Each number is 500 + 40 x the weight over its row's rms, rounded and kept within 0 to 999. Layers, rows and columns count from 0. Numbers have three digits each. The size before them is the row's rms in percent of the matrix's.

# gate: layer 7 MLP gate, 832x320, rms 0.155, rows 27-55, columns 0-159
# up: layer 7 MLP up, 832x320, rms 0.144, rows 27-54, columns 0-159
# down: layer 7 MLP down (transposed), 832x320, rms 0.129, rows 27-54, columns 0-159
gate27 117:588570471498549479492617463485500495508491450542519472526491526502514517438498522482533487566483518485483503486513548514588524455510525457504522569549621511466587458434449500538471454456530506462479525566503484481574477484520517525524489515472498545535508500529473463489501446536578478530490468540528478529463516538475509449481471444484432445413547499448488458528519441579465543407500525503525426524465512533506488482514501490458505479526498475517491520549460524552529475490496468
up27 124:493564478592478404464578490457496494488437453559449474467502579499519529495535554466482463501483480457471458519500543496600558501530505477494510546546498512466599496526498525529518512536521428442484563521460461468598477511493499493540445521485584458450528507481465444489454445466539542521516490530493443560533487515473559460407518491500502388482500475459495430581511433524480480447441556490470516491472582555546521521491453487555546525521524461480479451504471495524526454530516465
down27 116:519513488492553542527455519536438480584580466589503488503492534509474510503499480533506530522552504435431506512489558472540531488491535446554518516485553479523501451463508495519487365446502480457497492488487457434534512536572475480454459474425456485555481468504537491485548501498541550433532538594514494459581470505467464409480499499567488473468513496461525497562586484522523534506517490555414441568404535540483469371494510506463502481454556561507513457515498497589458519477478462
gate28 103:531467551512541553476441470588485494448447458461571456521402484510515476452497529514500534510567522486525513518422457508561514555462559468523523481439479509451496474500550546469469534475480488449473478499530579529475499544556593477504602485555420466516468563523561438474456467526461507530525555432449449468534466466492463491496483512478492518495489501480457508510422482533554490534593539502522486524534581571497585523506531544543513475510574498524416518468553529512495519464515450
up28 098:526498516505481505541459419526554390476460523478501471514466450536499482538493565476535522425447535565536562534480506541462445558496548548428501434440533511456526466497453541514507520562477431446498494470451516596506471490518598507483545450465472485475541500426474493392553463459500535505512468506556407547521476470534502476545536516465509502473510525523542487487500482480577559385493540528501563520486518472467545441514524493478503488420479542534463497534565496514538391582449469
down28 102:500557529557535535479548498589514441488462550490511520528547497550557496479500479580496442513541515524462509563605439429495505493494508441472527543500501471384510533499491490559515461552515471495570474508408470560532489430525576470430486517536488557454510534533498494497522476482510505479569487495499521423502474490538490512564477474504511475448477522518486494501517488482489516506471507529551496505465447445518468583540526519505413494462527447437471464513511528526440576466440538
gate29 103:536483444459536472542492513480559520563468546518514437563569536443595472425469509511479511518527396506576492455479530541467482523526589527513490577522409550516485520491541492565544462537543441484571426496523530497505569482473540515457532484470442427579423471513476497424515574539545532472519555454406499419518510487528492486460490472495533472430484439476505493487487484432498532484461511518476458517460522506495558453522480509513447478531449507483506506578488483499465490399492545
up29 100:491569470515475493522446556437486494462455446374469470440453544488490521462471497429485475511487466506500497536571495476467478445455478525555464491487532437542489412542491489506493473530463494500453509481542466526558439592435506438507466561465512503534531488581484481497441575447557495514534476496526510527498500494516470511528461517514506497574531540535459536508538481536550473467495522454467537503527450531470447490453490517465468541449490523466485547486567551522545424485574462
down29 102:459477476579480522477458520467553542455502515473521537529571475465525537447418444505559482469561483520510461469488502518489556501566549540514524563397499451483495541547515560472523483497490404486503415516432564518512484571460549546371465468541417468452528501428484519448508493473521466529516516459573462461562503505461575522522525577595510473550559520492459477508512537476561499503507444508472489543524553488540574547461504472479485551554496528580414466491484496526506504464461503
gate30 086:520464424458556443491544496531530583557498550386501518492501521522511481518541476524600484461449526440471496516511519473506567494513519456514539481511493521620531511469475482469451568524458553458498464427498385499542511496454503466501474497510471544485496453461468434533533493453500523506460502528424459445498452506530547563473554507473516467509440528480500494452530522464526493522475536510435517461534461485455522501536532554498489477409528527555464431448503439492561527486425482
up30 086:436564435506492520500442549509532539490488507556468531470476496461430492486460477513483554449475477491531460519499528507475461407529571546474559552507494449480463480557449477517498472506591512506541515488466469463432528456516501455483453528485490509504477553444538454482520479468430544469524501459502548539440463527490557534467505522512488556428549435503533525452494542512547487529547560508638541447501536508538535477541501533467529446504546537488470495512559534567469504487538563
down30 090:521503592574467481531528481520484437497534576509496461526515438544408494492501464504488497484502525524565527518530510461537461491493502548478494508579443446614421491462541492483480515557489482437484505562431503507524498526520457501486502479459547514441458484459523498492562569577548466530546381457454507480530538481508562521437479452561529513497477472527556460512523453499446467490423552502442496467575485461541482530532472488487521487531533480432464498536477537524505479569449386
gate31 134:526447502488547537507505470542540489522531523546513496496480507441540460498534521463520493446576431438514533448479508498577560475501500473516578532456504510508567497510493489520534508466490502427529476481510483487461495455491492487475583433576443523545545447547489546524573516505464578494543487508528495524418500613530460464477516512479475489448535524447536461492481462541424429483518514507492565544525458500484493461509490524460530487454551512520558504546524481498468484465537474
up31 126:565465462516461594431529501526536542555505540465530491556506509396504467467500522531517539481517459429505489510438561504543557423551462493516495438471484507439498465523490485455481446548516510500515444503488494482450518512491507522442419532549499487566494474532559525451507532481469524448505473501522518445481543515559537452448507560480531547490531494484452559505474454461526433545473506497531506529455463481531505493530545514519465488470560534499493517481475501533474454485528550
down31 131:511511447510552513462453430517510486554576497471497467477563512488477489548620504443566452436479531480470446567507611569521480486596520465468491465521506544543553423505539465598479468499493476506524398536484482490447527550501531487549514488491523467533559570508503460516465569428524487475496501477469484556517510523534473502481457434493557525509506505551498436444450544523476532543537454513471504486506510420594458478521517536522498450460510527461469517523416539466577499530471512
gate32 105:529487473517471476549552511457473497484475438483501543446536415560496492481484441582467459447494511451515522469489501535505441506484550572456481401509411522534488518455480507535569459499475481461516493485491525497510500517509627434480483468509507527498479494551534517526533459480415491512498482468545517588497467483512526513472519492529505531563522488488563553558463551462556532472453428535550495490508482560546490504423490475466486565388560466532505510498545445452521422481499559
up32 111:462492512457504501424512503487499509525495488457485511520560478501531545500413543460484427559462511574461481515502486530524524471513506432453496575560541512519448446474531556546469458469473415469511574451499533519495504559517530477556516538483509562462463483499484462523460528511525540471578587476510515494503509516529501466474515493480474491517524542477441515479452426542455545471557544514478588442413462505427484548511481494519474499499465516484529557531455483496482501536441573
down32 110:513530497509481459565542579494532459476467449489520514492472460542476544470494527483450490511475506568507463508471565586455521463503528521505512492514530435448455492515432512511508538517492540468486500465506571553488393537500391487457483515517539539584511535495483535558497484527515440502559467532538507536464499493495483484508473571436480399466464505526491557510488507463535494540456493494501352479513479594510521499428522495540449481561494500463459540465466534565560559591549478
gate33 118:496555492528541483532521517477577486511495454522486494550499488491539473586539446473436403489581459520520527524529417557458480507533460470497507559534470520500509507527528521491480505530457453474570474462525477450546532558523589508514519493435534383460583520498504548507447532534503476541462463563575546476556508547537476425466435463398553512508460456514523504491536509486477519469515485490512574520561498520444532387461436521470509540506480418506512453539373570479496495456436533
up33 119:512496493463543458492463435490464500539466518601426483537568507492481438520470528424468470522429510441490515522525547576510499474426545511497426524464523508543590551511474446488501564497411481538523530528483507568447564448487517536540517461496553402571501537517481507479538546472522487529549482489423527515523495522501502483537477475496497523432477469537549493469578443449561438515482492495521509452422451498491519420538438477537538523505566532497537413595483504581515459501464491
down33 112:480498483515526508487506539560538535535544520579434488549525406498468581485466516431461469445478491491457496538484508522473488503548530562466433464451412560511520525498423475540436443500508476515480498556546457568544516456558506446533476567519493506496451527559531505479519489487555493591465535487509564519550510559558558449476475480457469473548516477522450532524543470456479521504456447481555475440527484543522530469509474495425553454538550446472465501495471459518513447441504540
gate34 094:544500505467548537538467508427535553475513537513558491472462446475477492492491453506468496467529520478552426531540510454486514573584533505518532468484491482560568485443502544478468541512591548510473484435476483526609535473450506551459482485496459520487533491509472455478503416530443488468465588470443515540525497492536538546514508511476463495552504440489534403491494465445519475457479508532494587484462464512519528502581456488492507527472509455482484516540588499512541505498509453
up34 095:571524484512488482538497465466492487517521492474413488560540548455528523591431509522533451433455480540455461484500463495480533485506524563561528491473470525525482524513406470516459541470484473425506563587502533481501556493522527499523462431565461490539497517507495543525439506499485447449474490539523517525493543546501542472452530551494519480525515479515510522488508505443494514551464500389503493482427509540540473588462515554533455461499488559465439403466529489518516533484491461
down34 100:519448505460467422537592413492552540475570498520503528488504523482584588535615516516513529530488471531463492575510495467523508497504530538397520500517403563490513499506418453528514443461464455461556487515479474506509460497512499517449478477545536476479444492468473545591535497460466510541499433489518415530474475503503521480502481490482507518478494546501497469518477448521474504469470490474525533582442498541527582496473499473486446579496481462473505519548487503568552501544467427
gate35 103:568570505511515432483494461527518444502516559503468533477580500519470506532511485489514512372482518525403479508492521513464533494484482534547481552555489419509484500621385522499483473513475459446518481565488478433491534478556540512535530496520532525487485476499499506558471532487556455499506553516461491441468504490498444534469579501483455521474497551474556509468491521416451557443513451435560545532513458442503496539539504491504541504497509486432478548495537512459531504466545487
up35 090:579561545490456489493550554510480435444418499489417509535547484475490495506512506471515503520578523466501506460534521504536449455469516506594523452479520502495454504550530493519456553500493529500492497504476491469472543472509511495478584521507527490487528452505513566568432482489545464440441499497472487524513468547531453520419470482506438523524543462513474560481560497421518462427445496548574474496475486417489548479538511454450526521465511477407556559477549481478494512477584545
down35 099:506536516499480502550504532511410552540533410479495455592507507545565501451531487506534521428518538469491502506551592502488465434521490522509528460522497473519457539426516454470544537490523405517517516514499505493561499412522483517552482496514503581498502562487509539440443505522494533445556516508487486500576496501495480517433541557517580460560486508514448554387504386448511482548437515549491389472514557554537539499496515530543519454520480479530497536476561537488475548482515488
gate36 104:549486542492543471536533537557524510513421504500471521434539445487557579507496489501440533543523488457473476485470545510515480570490520531504459535499480510507509502542511529503518504405462561511528495524496503486542498560472536451437463570485526397572538449476504520488529510510553509523512544494480526499570525572503498436492443467511460394549559553563603464497465494463466499515472514525440428413540566539516489500489539546474444506483463507515530439494458390507487436483511524
up36 108:540535541493453480492542431473450515471511523540490448463504489445482464439487474530446527526485452507520505428541499496486494538469460479468491486509473480446487497527479452471540599520586514543536529490516510530507497429549536547560502476478538430533527469494569421533472467498536539499496482468509496495510532567577522487508408527445483507552444482435483493510480513507507401481498451477521505592562477403534465554513519508472477568485474512511492562551500512465525534491497517
down36 099:452497489459589567510484456531532490436452462573478511521490532514452497452563409589504458457583445513436527520474495457480463506449481455536505433439564535568534522437458494486532496521525492515514493556498541462497501588484510467517521533467503499481516514546482511457490525427494441490458508561507549491489444516534549592472491495522452501446473533498431447506486494474481487485569546491497530620549488536556526518497451497471465523580504530471493524463547486481501426465525548
gate37 051:477495553478471523530439584491489573421547489474517554479495482495486503481527446514488540531522462471477608527468504497488497422458471500475432506542542514522475472475452457533480490545484519424542432510540497543544533380509474495518557486572475549560469453517484560524397470490481458565411493514465410494457417491494463498509507516565430549504495503452506442570497483572522496459446515507538587459535481528482441598516556467568451476544504564458487510490531572501485481518495449
up37 052:552563487490486486500421488470515563453506464473476460484603422511573449551535438518528495517491482468540485551486525520523489512438485453441523517516463514541482462553444493458601501529487447490523444550516479503504559373522506524518492454561478545468503412512472560494432522535470528508429522550477492516430484487454449429530450556576426500573502449489478499511476484513513447502542497572499495507519464490491471531549494531548469468425539512519488498507551475555499449600482507
down37 053:423511472526493503547400517460516486476520436547491535515527562460537423512471426486532528560560457542495529518505536466561491477545518463561548478491570528468466515435527518501538498499454552484461519495466539535527496436513532528511472500468461544570494503498539526498498559467479523512501493541432526472464504518460393492545452522543530512525544469411541472447462498519471588489492522551416517444459425527482491544460511489545512516553493468445504444535569513562507559440427485
gate38 094:545466503380559506593511453451573550520506515397535480554468572465544551491496488453506513400495449499482473519481493530493412427532520535484508500422414456565497510532493564479487548459498437523474489558502499585537533544479477539445521533486501557527502481501499492560510453513454474453507530496432496461550463526480466531508494436440486526464472499609416553513511532498461487557551488457505535466542545491524523476518471456474536426448518435472557541425512537511522504568469497
up38 085:472453517562461515489476462563507512529536449468524507512424413576504530541523516492551478515447531441481555515574458541547489623496517532462521429517593477416525463456452455484438550514473458513532496388554508586475491480502537520488502475500493396516491527540498450522476492489529517458562457454557481479512419509520487418494570523545522407482565540463514509552449455457440502531484488422493474523535432572524436399491467530496483501539538591534476506484523500461560495483531492
down38 091:494449498545504476468367433544513498468492571484547542436484541572585535549426480479476526489469466460438460544578592506486485482518509457478451506511425517556464446519527458484520523528523477495433440456522528530536499474510525475489531497507458488501528490503533551458510544502497446512522490557510453477504483516436452517505581517474489406513489540494463573416508444505490451480425565445510540539484488494483508522550536399549521528568560541528510519518557514515537585510461477
gate39 099:581507518503522499535521473497462495439472495481464539499512495525477504496408442520513549388471483442433452485456449525462544486475516497539513489526434463523499520512456527447499472569480588490474536528533472481472508481420499458471566544499492474509483493467507545541481462491448487460554518579555519503448528512550579529520560502424450512482460524443511428519477504515443463447516458488478481493468529480480580489506552512480490537517500515492526465465447536485490525571501374
up39 101:556552541424456516572528584574512515468461526485487552489544503457560442466460524494489482450500471432502502479475510496503497447536375495565531560490522509461483530539546458513468572478580521461436444489392464492492455567499495512629504407574462546486425498492540496479543483455500498532499555511472475536499475484543563435540500542534497379454500486522535585555487460540544508499458573485484498485524491498468428459534515505409516513512444477483497450512516505500482516524519576
down39 105:464498526481542499565602480476489462539533504483530491501502530501447555505521475460478463519499460411429513567507488547487530501519471454534419529571644513471473522509492520550496514503530514518504516526535531506495539526494494550462518505515479493509480487504425529482521518543451540469481562503452477467455493533484474473484575484474460410488425434564535527467507495520525485476491510477458473526518522519549555490469531480564618450463512527474417512428450494391459514549560510
gate40 077:526417473552458518501418427530527584530545520516426469498552545508565505508453506546437417541520515537508408527566519443473517520530568458540533492471515520482536512530496465499473494500509472462472524532507500507500466593504512469537470488505489455506550570614507543482527513540500464510518468517458508457500525478424519525511527442429541504481518469492550506406438519454472553499471489467513521523478500530500478563455470557509607537560555443465425522505514504458533461460533544
up40 074:459488484359515495475571489479492492430474470507570481514506538485442492478515573478616563493507498443474592464435429531473544536469449462478385509529524448492472435483508504476519464483540513529513473522470450400459573456498495509480485463566553487501411467562482493483505438487514507471536457457482517440570469502528460510496491515544525449495438495475493506479533520497545449522527496483499441505490445508513515442558489463533537503525472541528542454477466456536473515493475523
down40 081:507505463512428497480545518535488529447412558542538460615505508508420437478424467539557569510509523611453489472547507483471499487504501470470495483503442449507399420533513524491441507501494541556502533534593505499454505466489527499490517496471540460508451462497484519459481417495496600516479469488506546469526541496513452517520476462525560454481536420477502472487527434444452528382479508496500470532516467487524490505504484486477482537440519506542519565479493494529472443544534522
gate41 102:472491481533467604510575535511524496478545458484398507457456445585528484491514445457525511530461489527556446489418462494516451504468532462561483505541556530517517495482531519454451535501512579460404502413489574529516497527461456584485535531490540547504544540467494449445505435410503474528571499560476472501454577502439494491495449480541519461482449503498523514558522548469480470488488469526524471469546511480523487524537500500490475518470450510528572495507533535476523535491455558
up41 108:525588520429523528516571553541516529480529489505441540492471460534476453558532557536469576517482547515506474433391434496504446537448517512537440523563506508509486546478523441456517535514562529479438535412474590475515486493430524532518464484520526503497523507458552456459499489454580511480524535541479434494461502524466442530538483475484543437506484451532489481514510495455485513503498483507565478422533512476500479513568465481458471484485562545532499464531508515482570537523477544
down41 106:526507566518488482489534519518570584389443488470431496537457455440498424503519553536589533520552427500467530477412511507590474436497465506532495398512545574523515509503550544534456468517483505481502520540488553548451514538535517559457515508507544437442491557495403474412476529537492494486560497507467516545460546513530451486523505447439555473472499493526451516545519563486533502532536484505504573551484492506515505587437532541485477541509519520538542514522519480479500480535474506
gate42 114:445496548470513488530537553545506483446430530550509474551490455536480506431469512580534522486496610413480522493475507523457521536524592528569449523432479510464506493453451507514465417484484459562569470460478479481484570498422446489445507581514474517539498499460510533507450500519478432458492480477509532431538544492409502462526529428551431459523471485584547518471525571478540420489535518519532593525505480528476603504363489553531575462527574450544510516514474492453493469459494503
up42 112:474456475545432466562484582468587515532504577538566489537489430488466533449516458501420493501535523498467476616531488490493560518492509397513483421492502524487475528456466488477506498471470486523519479482534487576502580538471463596491530487458583502422468503498496457485500538539494479440526574445499515529518486509509463498474509478515502516492534497495519499566555463458504510558476493539402534479476456487518506493544413476487466459474442481561465541536504552547491502470484523
down42 103:511459539504459483507481526493475423429531460524569492593529482411450455542521488471465560540532582529495525427470510510481505527534463410567414526461538485453493548542500483372456449528468510569466455507552488489505519467515439466454464550478511501460475500500449525507492555515510489504491533465481501458439476526503483507542480536519521470571554461523439521494456450490565558533569472516525498462481425565527565518469485524480524411456508519489465489490588553495443529455626475
gate43 052:570431524460464531482452466544505485545485507486555470494532456565493485499484524490531503506506511506531539524423516491476471561498464467437480523528458469516495473488475507549474483516512469614493497524493465538472529554432514512505451506570490481545459545532503488559511497486481529487436428457483424469497534486512570474486474508545443556545498479504462475499469483520424641454478454476441445507535571546517553525584492516518552567482507577462498461484415511571516494563547566
up43 049:515535518534440514491452517524549518533488507436506445491451456488545555442475582546496494523486547469476519478532470419490515533531446526529506523476542504499455410498562538523489491584440555535478422479542477491473472513539560492438512594533463504440506519574584441498448490512503516430535487452567459484496518495485513515435499530465499516449421515508427550511492534469500546521491542515517500557567572522470435506562410488516515506520471530469519535464526498487476471555586482
down43 049:474410481498472500507483493465450501471467528477473479553507479528427589478498502566449491427503512497545451443496496495520475483500416497552475480507576414524548483522508546526577571505449505538499503573464550555515531527459470512560519450465505449432474539515490504459490525458569534469542562460555469469509488524495474538520523525502473490455459510486522504479472521489542496504546524478446486511537533521450461520462387471418404467532434560520516518541515466509477457531519519
gate44 120:483485435541496537527490524514459553546477549539487476526500500528492495490481371531472546511502561448525457467475480488455515485474553492479451502544447446416461468513434584455543529517524446451526464477479486452440567484534496531506445538595513509528529508530525464470558467447468501512421554541488510485478501442497481537450478458548458534444532493524482549557507538525457519560557495532477545476466507442495490538448567522469549491461568500488440516502477453524541501511518497
up44 117:443448587494423512462487481468490418570576484518525534499521485510531470462476515449585527480533472492551529435512553474510472453493482530515534525431481511548506496507552490553579552513469478463434576535451585464510529466485507505503501462514501530498528469543498504487530510486472512544471481484489520485517568497498565569483529515444528463502451519550498477523469508453492489463475516526588446510545550560469454503444468501535512498469468457556535448530528560514438483533531478
down44 111:570543545479609552518531517509491463485490538491469510453483415518543509528507465458475451436454472532569541583459546577603505475492451504539533542510496538477526531487496450533548488503548525492479521459411516508586493523515521519554517452448542549487568394447515469480533510449447518455577510503521491526477524589500534542466485501475517538488459483426508513519451468505417503486546547462509464514492480484460514565445528526499431554482544401472487483503430488428522456510515557
gate45 098:591531558518564563527487489441473474579485484438517451480434491578476490445533508429583480606525501443552469479474494444511524542467527491570498542496513526508467510504469532486523522516487472541534506591533507435461555565512554479503475515500462451490522435502538476434429469569455464469568470530494452481544465478489518443473550482480550563501524432553475488494529454443464487472446477453476493471467509493550496518566526485474507585388506506580536554494479446480516433588496461
up45 097:540540437518508404571488521534447457532575549523536515491552511523506543471578464403478552449507534504462474563526560567474568563429442568493502456479570471445471474552579486464521475511509443498484600507563497491555522508548506479535493515477478485527438561437424507478487476548489485544522502520443540535500577571472552481562506582481491510527538471519543525511564533541446475536405489512548519557479504517491457431516483488498505555510445456539480477449472525451522508461494475
down45 098:517548480523518471511521483528478520452527431509507502482499515559546478498556496472494486575513503555535563520589509528512539540515443440489501449506433412506514450507578542435461505504499553492435452569499466498550475448476452486449474543529456511456447482482525495525590588513514511513512495442491457479451467548407529510496507505467460476512576567437484457539563560562528507571488511499516454458561498535502503558491456437503497463458482515451526497480565502444562522447505534
gate46 082:508487487524532409562574571461400436556509546560529473471487481569493450535486519522527431408518543452491508530497481454535515486484483467492500537507452489488515522534544508438424470442463459473515484512525529574528467545476556463409516580481525493491502446536466529498417509486568549516512498526501602473431539491475520533489462480515516451511513501560490553462460446516479505560505528497523529488477502528458558496537504465473468495545398509537466441523461408473513520457505545
up46 077:513519488460508483478476516522527508470505483546522542574531524564545466491514541500399470453533490476536507513433480481494484513489475502555487537503465571524502501521600529544494518543504502503596515579440507517595489546420507470427589405488479491468527496490471497523506461479520510503477464506532509531472536498494497443508531481542540426593460522503511509494485445478486521455505567531453545407465498506477530472498576557457443478521516500513509493570435496487462492461524461
down46 087:453439529565451519533455466493496394512524495436499565500550482460555519476430507476531565502473506455508578454542491510523523416559512529512539408556493505495526444494487522489485435455503498535490459472508526465515465505490491592508549521579516483530472467542549503469544489536504530449474566563506512549510527544597435566436524506515486444462474467501558559436470500521471484546531570473563531497457516532476456529509577540503525491495489439524481458482551504519460574473451497
gate47 100:524464545505552628568603531465478478497492456497435500529461491550602552499543443544505472479480493489517440538426521479479454516555502499415494541517539519505500528525459497538495466470487514482518513515432528459505535524522352501525516510549465548521507501435503528503482496465530481525529497491467491504485500483510508435520546438510519566430476373432551491497486482510448509442527522452466462494533469505509515483453537492546484436435476500523522510460499480517430371509434464
up47 090:526489483497523528451530501483495423506466438485517509554524552511545478512569532510539441514512515395467398563498501491491574466542499484513487515560504490510461418510508481473496543408502433502507515541496492450505460440473521489535548434417467440529484473461533472520428481484571472535486419457487463468473484505509514484511513526500538559485491564464494517483588501563516469481509573559553507503567500551379514464529509491468495457547454508472547499503492520481419435508518513
down47 096:524514451552527533597440540532527537507405481487461489426518518531530501504571485498531432508558592487585471536545573474456456556533451504576484451557558520442503467413546429496502512542503472605531568483528575473543461470458519518538489423492437517501519493544489494572514485493516460514466484508498469494562422460426463469462426447546546497525505440443477491466473504535495428458453514496461488484522503581499502521540464491440553475462493463490478499533525483498430537563570555
gate48 096:516510445457510523521491519507600525451516436529508478505469468496445423417541513536531524493497528449449506439512563496486486522563465481484514573492511554513505520469507465482499481467460449493513553486552462528486445539539547515613494515524472520465512455528463556495442467515513514523492493489581537534425544563525505527488537534499489465495443518531430407577490482448551451511535554533556489587444489489462567467557512521512498528503448481568418387474541476421561577537507471
up48 090:549502412481508467431493526545518522515482475521499549513506458473448425395447477494458507526547482513476429427489502479502487557572460417560517509495492493572507513436468502562507512475495511471442570541519495507421495511438539509550524514490505469530488526521476495487408530467445546458530488542561442421502530539513464506463524486501581568477400523538531538504491423466505479540538533522475469513521529575536527469468529435519462505553530432559425488497524504489537575545473421
down48 090:493564520519494532512530482545458470457472526505526498460493520528507463493517559438459430522544515529531570479514508460521496459574555452542456517499452517432504530532476443535542498455518494505589507456500457453512478497486514528522428497529511455510585573498479559447465460516464459504538495517539501490492540565498509515493449550435517522431453485461567552540463490513526516445450471590525571480548502487550486516490487419484482551524561506404495474585503491460422476484521501
gate49 112:455542474515526490545517484414497446471477513524445473537499475441501575578488504495542462476553531540438494420457531450511554519439534460511502480547493504491473451421489427532467484458491522498493467545480536544541522551517504495551489526453501492490506479549453465488484498548518440485488453518512540474447481499539579495507527481511565494511507532557451584404462510480552476432501482474511510518595428474532445439469443517496499442486460511457468558576500524477535446518434447
up49 102:459566467515504534514498499472493466526534560539509436609487454502486500518490417445521534502495468543531483532474482437451583487521523519520476431543518568545488440532547466522464464496429443526554441517447523498566488533464541514436480535526501483526517479524481493481545459506428508453572532432445595457426476466542543579538536473488551465403474579550546561483555547447506470500529405562515507538531508496524487506511438495566483477455536523506486518453494445456435482520503474
down49 108:421591531523490490478499486503464419461509520533518441501497473493457567485505469540469460491548535456453479499494545470465431510460558502555445421469442523507489521487533418572455503488560505502430482487523499506539500411511579490475547442466506500479538493519427489481550456403472460503499481534533502545442411473529487512514476472478510496435522497524474484495439521557467478495536518480457514430494517487531455476514498547525491442517506466525480540448431481579490526540506493
gate50 111:472473500559453532427506481455537567503449455502454511543488520554520576435516502458551532483553484450459552486449543485589537471470460517509500497478459499471487418542463567491508431512464472486505457544494465486518507405434585535470491498566495439438481508526559467485547496483480507494499520531486514467447575453505584480519538457499507462504498496555549498492474465509566469546482494532504467557475478500550469539496477495552487486415538475394463441502567512466511454503485454
up50 111:546542453534534519479532404545451459532510492453544448557511466548579472494586462486518494467504482448461527471465495518488514518494438559580546528488500501488555461520475432560481527448513515513464456485531559490501534524393498449412495440479465436514472461490504516494466447536411505581504582521452508468503465454488520495577518471476531500465458549530420581556505487490489541504554521522498487504521493482525544488523517503437524485446545515516525485516555515501512503516450519
down50 102:559489433528409487505501479541491547470559494518503538484507522504464545484525549544561480566477449528467426526538527440540468511497476490532483456510511481550566517541557470535461481548398504541465433522547488535488503507547503481486417393531515509488451508483519516480515443507579499554479476516409493446448524547443501588515520526507476466561508569541496445534474455499534499486475496448468463572452400497525560483516517517465540532464553462531500577491484497491503531482522490
gate51 110:498520540518491490534411525482473488434456522539431533546560506536493526457424557495505505472425484524604519550556569548491531556563517490461579539489501451512520469494523495536544580495514457482533521574537505462472487509499530580523448517569469495521467567513487538542486522458486474522445505407480513517534487489479467532531533434502454517474435518493513531490464594446538492529527491485519518516550507476469483468483510472466471517480513544566454456452552477468456493451497510
up51 103:502514503536494462440564435531487500530473486479542547434386486527527512544492455496520459522477485444482534521479523549564501489461542538539426465559455518509479569433518527501519457473521510495428525512486507517524430532530566491508453482439515555484515481479550504473493534496547495454530493509474450551546581549492519464493390460507518528446525501544463506449522427538486551500511519506482531525450437449460482555486510563465514400584525512503481559461534562551509506527516440
down51 107:497502396518506495517498480497497519481472502534569482578460587555502480463475485537512500530437450433498497473491544455501495550488535516571535531531565485486509408467530512517466496452459473526533508413490512432535511562494511427469530517550440515502493475461504422509530456496440502497542475562461480548483474493437535537530472492506432534496554509499497525538441474551537430498454492497500579531468530444534544474492525466558563535537456526496542515444444460537541469534519522
gate52 108:567509498500481470448523456522476463468530505576535488497507481537508536477496523562484516532486450548561550598498501467504523451495545562487524552533533475522448399529466501624533481475568490512484511487469557483523531502544489544474545475477541541490542513493567506501512575491459475451481411488443489479467559493510385501462484556508529495505490498499487471443439496483480410524438422553519490518628452498516488518546482418490553441491451475532465489487471518504495429492488458
up52 106:455588502472503509471463525499539558525469481455464521493502471431459471469502586518466444487505464514485483438525418528557477510494489536536511493516572550504450471487479543561521480502485494546454520522490497505597495382454489454511455551491477502475476463499529483462440534462529466500481526490551524533529442482486545490533460438451453528498513514520498509480475481449489502562548476548464462475520473526506520506522536522480464495463499441512448483523540479544543502507441533
down52 099:500483470551559556430528478511533469515546472435545549442526570551499546551526494423463486452486442451490541469536504571481517500539533465504449593522520426425528442476574526504516467505445496520485533406611539515448452470548522429441427522486471442443498513434545504457422513496468451466511548542489511502457464571479563536458502408527485514504542574528499423526567491525529495563458500552455497540447514513488585529496514488514564455499461600524504473493532439469509546481540469
gate53 101:522522442494520569514456485506410499396514475541496476484531453430515490578401502524506476525553511536519469491434463540498586473515486551502513445525501458476441532494465532394481539500535545507481446482510546516514459476475502484497601489502547458490541427511507450468448415461429461484408522448526542455402492405480504555486516528444530457537442582501452415518437517470475499511453539474469529518522451525493495486467454461542507502513545521508457484512491538475552561530472529
up53 100:492504473498412469488517588461575542523535504436510516473495520553526552508549488463560476465456516536458538480484554415503483499549489500558466523561500548475547477565516510544536425514551485491493567534506519571493501519572454504563516512555538465471464503494527505546535523587533464542480467504447455546620587439448481466546441470537527550461660416514493474462517466538520514498547441543514498586547484538479572487537515479509509525490471499528470481405527501492449506494471425
down53 107:480495518444463536487533508480527456518548581501459463567584486581415537560522544535521542513537538539503502479488396480535476479486508500541491549500462552538508493528482536554491461468514437517593529447473487462432448519528501514474490500493535512485515491470581527450490427416514505461461477504603469550530526449512485492537488525511502565486555526482560415540437458423515545471481458506539530530485482517490470464540491490536534531479476494485559554453456432448471487526480450
gate54 057:462564516538513525531449543481497505438465533522500523534482479552587578529500470563488555480496481502501519509498480427517513436529490458612513460455459530515492524546548498528596489541485503502520464519484476498506465584553509494494496550530498531549502515521577428497573460552451531471521497541505521466502546496471482526498478545485468504558468469521501461445370510487575559485412527482398454496503545463422540468413521509550518559539464519530493468426485428534448472504532538
up54 065:521454511471457508480515466567483434443480563547522566548510504499438470584440457493576502580514468465539523487484531592493454480510547461527522530509518525553553451549499500512504490554535476443478478541506495517566547514414547521483455601532514530484481489446530524541490502461489426489566488504475498469502458464449479513503509525534478586483514488392545430530492512541455527474532458425509508503436493523553489525527459467555374487497589512469553514591483526472472527437499462
down54 064:504457501554561560538455484499412463449513541502433556472496455556500452512487528468438533475461487508560497544529495545508503526421447493493432531405483435554433525500486515520448544489522521433554466473511528449462503450552496580533529548436529531444551506496550513522466496473472535521481511432500514483459508564476484516510531575561542508488505529589572472422475533478529470528525466481580556544567498470532494533525530535540481514472430601442449496517475559460481497482492499
gate55 068:520501417577561573497549503530479416561529472509434424527492513532556529514515536545516475536416565521500526523457507477525453463513570473500476453534499552508512469459528437505474501486548493532510521446451507584528588525464522526555528502476516529462445531453521505508529516553482479512522515485514499509467534582505445488470491455506544474560440532589495485530592454487502512445484565506480527498585518499511595518466542488545432579461428484515441520468473506468453592483516434